Weights of a small GPT-style language model, trained from scratch on English Wikipedia.
Architecture: LayerNorm before each block, untied embeddings.
Training: a variant of Adam for these matrices, 80M tokens, 9817 steps.
Each number is 128 + 24 x the weight over its row's rms, rounded and kept within 0 to 255. Layers, rows and columns count from 0. Numbers have three digits each. The size before them is the row's rms in percent of the matrix's.

# layer 13 MLP down, 64x256, rms 0.214, rows 25-63, columns 128-255
100:149146111078151155098145122167140135163115144162135127135090088170085071152117195138136128112097134129131141134099119104150147141144113127093127092159094105115187114081136164160107157108151110149108116155119130148102145125143121184153147096117138122129115143105085157115128139102151111145146126156132151114124131153136135098155139132135101082129137114131124142115133090136170076152154
090:117145147148153132174128174161120127149118156104080142146091146120153112156101115184088085115142111161070110114132157103113136101117147140139161105081120106115160101141112116154127137140125078110115104122149152114089106110123119148133146128097099118137136114166171113144155147139121138143124079144133102123134112139130121124117085102160109110127146145152155144120150128098119160120132
087:166098112149133169158093096115128157163117152143121114102101121100103131108088116145140124137144115124131167123126057125125061117159128122128148118128163140152109068148119163155177124125114094133123153159127104141118139106142112099146093116144138119116147125118124108197132122188127089127105110145120133129137120136137125086116136120135118132134115150161114145156128127127097124110141
090:135091161125121155090116095159107106171156076133135112122095116091145101153162173152159091136130140151108120139159142126097122139145141156142171118155143129107119122156137146096174151141070124140136128142125154117132144152138134122148135113112155112120124121141091117164117128105164141151085136157152120124156123100091130126148090161140111102124120169151178122137138110098131113168139
093:126097059081107107151169087161106128160075074180114127143149087103108163100155112130103137101147087133192138146096143155086110144145130119115129148141107125071108120134129137118109126131119126136170183138153105107086163105143138087090144097112093121119115118101134127123108157111098157124064099121100124140100124105170149131145129125144105124120065080116119112137128107126109123116117
092:133157139129132144128146167107175154152105159117111107116123132148127105101130103145149073112109136132141105122134116096134096086162139120116136163132099169159120110165151100112178121114099126121104135077098143098084073122102139098162125159124155189113149159090148103192160124132163154115137139160117114118150116092148119142114131126155152129157127141118108144088158130156112127095160
095:145109119125149129114122169135146155104116167124167146115163105089136085184148119115130102166106124148172118139131153129172094144163107177124106178150148143125082145160105122131094127136118130141163138125159120093128112151137151102115136134077150185148126100106123088104098138156134151130131132103090134140133121164128149126112104145125091147139086124148142149150106083179138140118124
098:095082145136149126121159118111117126139123149123098112125090165158067151128065102106137136120118134127098128152170105102118155127153165090145122078128174147158104136158119110075141102143135098125095110139091111120085129104137157137134144086147137120099124112129103131118142142120157145127181184096136087138115118105129144173120133121128157147105159100141102130141113118127135087161103
095:115102093127124135132162132127142134163169131160117177116138090121145124119128132136099105135104122155109131153071113141072105139145154197125152115141116151154135087106160099115103159159173130144141141139095115137094134140134123139115168153132136148125114066149117166119153132126108112123143144098110117127137126136094115098110161150106170111125105098133117126083115114127104124140098
086:129105173114151145117085145144084068144093142090123090151143165130138146095142141110181093125106146126112113146107105125155146130140118114092163153137169150142114179119088085157140089112131124120153150084129136130106119130118157108140124125123128162147142149169124092108110094122121143118085132162136161135159103124134145122125128084178171133149132129143119125151095176139089142114094
098:159168140114128147145176150129125078153125107112135124113116091144149117091139113112162085137141150112141093079150136101086112151107117136138147138147130115164090104134115138095151118121108143125143132116161150127172101081112126122117116176124162120157107126147146151123152113101158120138129158117120118133109135126098190111126161158099155131131108135132111122129143124115141120151137
103:116131124133112126119207124093108146057128127111135097154125151081123126117123135129127182101111161156110114148130098167137118085110039119128125117149121161107160128055111089101150118133211142150145148162080176112094182108138157122144173133128117152110133119108106118112143128101108087115108127161122124133113110135134149130103109118140156163132149118188104112143127149174132118138106
106:161117109132105148107107140139179123130147142119110143094128127159110140169112161130103155160126088157127081147122122082152093132114129162086094106179115143134145132152095111144131136087123120117114118137079148137111123131192129122121135162160146130132111155071113179156140139152166109119089093112129155143116113136132134149142083109140125154135073123122128189154139094178113102148134
098:127111169129115179123160121113136114115176171139129127150114152163127152126092148124118129149134116159155102131158127142162127134086122120137076115123078105124179077135195149121116139131104142130120132134133117142146159139139124092129141110127115166122152115162117163117150133117059112134164134136110163122147117123136113081113112133132144164133143167150104158142113133111116119155153
098:097152129105121106131144129120106117137156161123122078109133158138128120145099120140125170139089133158165102130139098133138118140136115096123102114091155140122130112118113133125146085160123098084126132152105130111103144164142073139126154138128187109131173127079076102158125131155087158106133142142159119122134143080121121125150125102134132101139138133145103158134107133102116105164111
089:137171126126159097112102149161111132151132087114134107095130129136161145142087097149092151118128171127079072131188144134123137109123153131125158162140156109130103108149116127105146166141084114166134101126178109130148106144112136151140127115129093151108102105118127182105117113116159146075133148131108087132118136123129121154130141116097121105142124161125114114158124162102164118105148
108:092148105126129143141097081115098122123116121158062189180096128143117141059152165080116137086139142177113172175107122115152104136085128122099112145116084125140118090118097168099119148144083145150126134108120132120129118145148099145101135116108100101141112124104139152108124105119126098142141114091121140149117128118116097108117099114153121113126141136104104077123105147115171115099126
107:144141127139142120126140146113100134109146148128174115139126155095149134161178135121118130162153135078058181172139120106090133139141108140170139090127132077097090157110145132112127119104127126078099122131143122150165099132098116144122110161123148135162098105129134092156148122142132111113062134132127144136074122129150122155111119109118101140107159140096121073127105078126148169109115
098:100134136117136104116099151135148121093159143145107131103121141092141146153117147133108120126135127166117111133108130141139191082112156120142149121094117149103133133145094145134117093108137113142164183117115082133153135142095134122127134153142183115138118146145156140089107113151111104113165103156134134113145139158127146150150114142141126134194154129102132148150131132062128098163157
106:097103172144109134086154175124097124109160119132130137101121128145103112147111106137138145113094164121139101141103137142136133152097100097113092140131133160201131097126146105201124125118087132128127138130109116139153122095142155127112110100127134088138155128152147138160128078161101135123153140160125160136123124165134157122123166168136095093094125165133128139148107133171146149141122
093:173161125130135100146139132138108123102096103137129086095088084166118122165110165156109157130128101136135114140122140108106095116134138121115132140152104145139118141146122166127118112123111151132135099159123156141073127160144148119111157248075167138089122103138100130125160118120127126154100150132118136146151130106110166128138124158110131131174084102106156160158128099115114152124156
118:128139113110110127150114093113166127125123119122134142133124110136143125123150096178127169100162135136215142102079123098120168073109101102150099147094131131101144107133101098132134108177171219167139132148128110152128089184128121101147104135166096098119142176120159145119194109107090132160111104160155115126086129121122131136157136115150106133131128142128134126125107119141138111096098
101:150111123148139152113146115130126146153129125088098099156093121127120105092156141103151115112112133102120182148143132151095158162156117126115135145123128096109089125115124118115104136180126146117074093101119142112150115064121085111113124092112105118175105115132137146118092149099123118087155085146147151138130145126113103117137067114105140102110140120148122116084148157145143154130118
095:087179119169126142062075092122144132124116132129123125124159087140100121091153143097125119121135115174134163086130097143119101141044155093156094117107103141102133119129132143113135136125072115149146153101116100097162127129114095136107149145138100118113113126117117115111121114083138109136127165138091128123116118128126083142125099121086118135126135076142123127068154127119087133115150
094:117149128131147161160123136162078074110175123125139135135142093152182105142141137127112115155130115129124140115072109123135153171127118179089153123124088158116137169150135090163131080120164098145144118140151144148069131121160142132117124096135146127130135104111163120094141138151131155142140144122176119117183138095123153119185133160137143110116096148115118106142125106127135113178142
102:130149197114135128152122142118101156115147108139096138120123057101106119115081122142077140134160139132116128164092108163153161115093158140148113084090143160116150143107118101163111131163147098121115136145136144126107125080100143125122184139138124134123097153103099148067103191147127126123092100093117129131132135152203146120093124145144117137120137149114186139121163094107155113102106
101:133105131132138109143174120093139134114128112153129124111153160114108124148157116159135133118145120174149160124140160133181153161121113130145144086115168073159144135087160106124103120107149098142092089159113140138079101154123122110145132118107108135141139147154108104109115177123135119146094151107140124125137123134116153101130163123130090133114100115157055098157162101156159113111121
092:107125071181128133149118119156160161127152173147150096153145143073096127107121133115113125134109112115148104114132121142103117110113130120120111115127111120100130129143162099096111139126131085100170112183137120108139115127134117108139120114111131177149147146114133106141095103154130115134097150168142139139106142147137097139147111155152167120127136119146102154124149113125108111123134
102:155151145119144046127100094118143092107110124145127148082146148149123094106134107129143123151142146160106135140161145086091107162129135157130140122136125185126131123114097118136115144156137133167149150110124159167121112167118139137121085125156174139076116144100148095129155125131136168149160152154150074117144128137106121150154161144141162171109143104068140153150130121132105150177133
094:125087134111146155145151104102150112132126105153113132128161136104143173131085129094125099156139134127135169122161140153177127142179130146155111140150125126149135149132141107136130114131142130163174116153137162128129120136139103096096092152172121158135096147122150078132126123126120144138185112103133081136118135168094069058106102138104145125162115107106104111141138130149141099123096
088:129110108105142115132148144161089127097111151123163081118126088146146135122125139134194154132143142130141092175111144167159143144127126109178143126126128095134131139120136114165159148172071114130092149108132115099149105134164161113107122101138157136124140122123072131137128137109157142192129087128120137131133155136134093115092140133128124176127132157113099076133127144138119094058118
095:133147148133088148149085112161132139126139124118116124126115146171148136134148112129150133114131200157125097099169140172139152122119117149138075134130110123142106135124113113126127127115111150148106144071135116100105126130156122110107130131123095144133130171106134127128120127159100139104173117134145127119168121105123118059120107115180084141150134105108131151104129145111174150091163
086:137145119094132106093117137122132144139117165142179153133137137131170096114109144111122121131102125139105107118114151144129095114150176150089137146106082097108137101115106146120119099143168116130115112071111144156129141117093150145120124164112155125105161104105149112098115147152181111154145073116126109123137126158121092163164126113137144158158119100161140147131112118156146149137140
099:135114119109127145115157115117160141195102135128120139128128133198146169158096155096125170155116137145157087106116160098149153141108100122170106134096117162123145111145138062186111154090143129158157103134143116125151113132125124150145096131130118157167130171172152138116134137191175172153120135123106127114146130119130126111101129149102111154151153130143109124108070133115141141074135
089:099078072164112090104082141093131115107136129105095125133105096148124156089115121117129119106158125131100154135083137141127158134106131090153092126155142104131094176129134208168114122111130123105079165110143118111149133115113078117124147160163108077180117102136124101136118114121111138125124099166124137129086124124106083163130109135109091114146125143160102083071155162107154116115188
102:135162092116126116091116151154145135169118157143101141132140130113133139121094111136137112124168098163102136145141115134110124166131136157131163112134079105129118147111150168105162150125128130087115121101107122147117169130111101157126120090100152147141099126149149122183089118119110118100145140134152132111123119130159112133109253146120162090124151124159150108131150131091123124119124
098:139132111139127101122115120122113159163153115094157136150115115145136134142116138120149091094150142112137128139127134134166163151102141108092126152103117148094148131081113119106097139095128139122112089086154128095130159153112077122134142114117123143125139102116119164149107181116128140099140094116153125133145125160172120126134122120214147147113143128111141130093150155123147128135133
113:136131107153154127149165150099085137136158123140147170149094143139157126152095108168127125183128143082144147103157161143122098124130137093170142122109126126101160168165134126100110144095126114114133137151113098140180148124162075136138124133112140120088132129138115108137150112119077109116091152102145119132108110096098115146130136155128131116148100117101100156103137116109157151113135
094:145151131155104107105138161146058081191125141123119100125134124140108118124128124083116135102120098117110077086131142116080132041136091125105113151174148126125120117138121120145117147089113100134118109086128149123174113152132152163089135106145135133137133104149115102106092078132154123111099121138135157132118116092134132119144122126126096074099124144160162172097135130158155128110147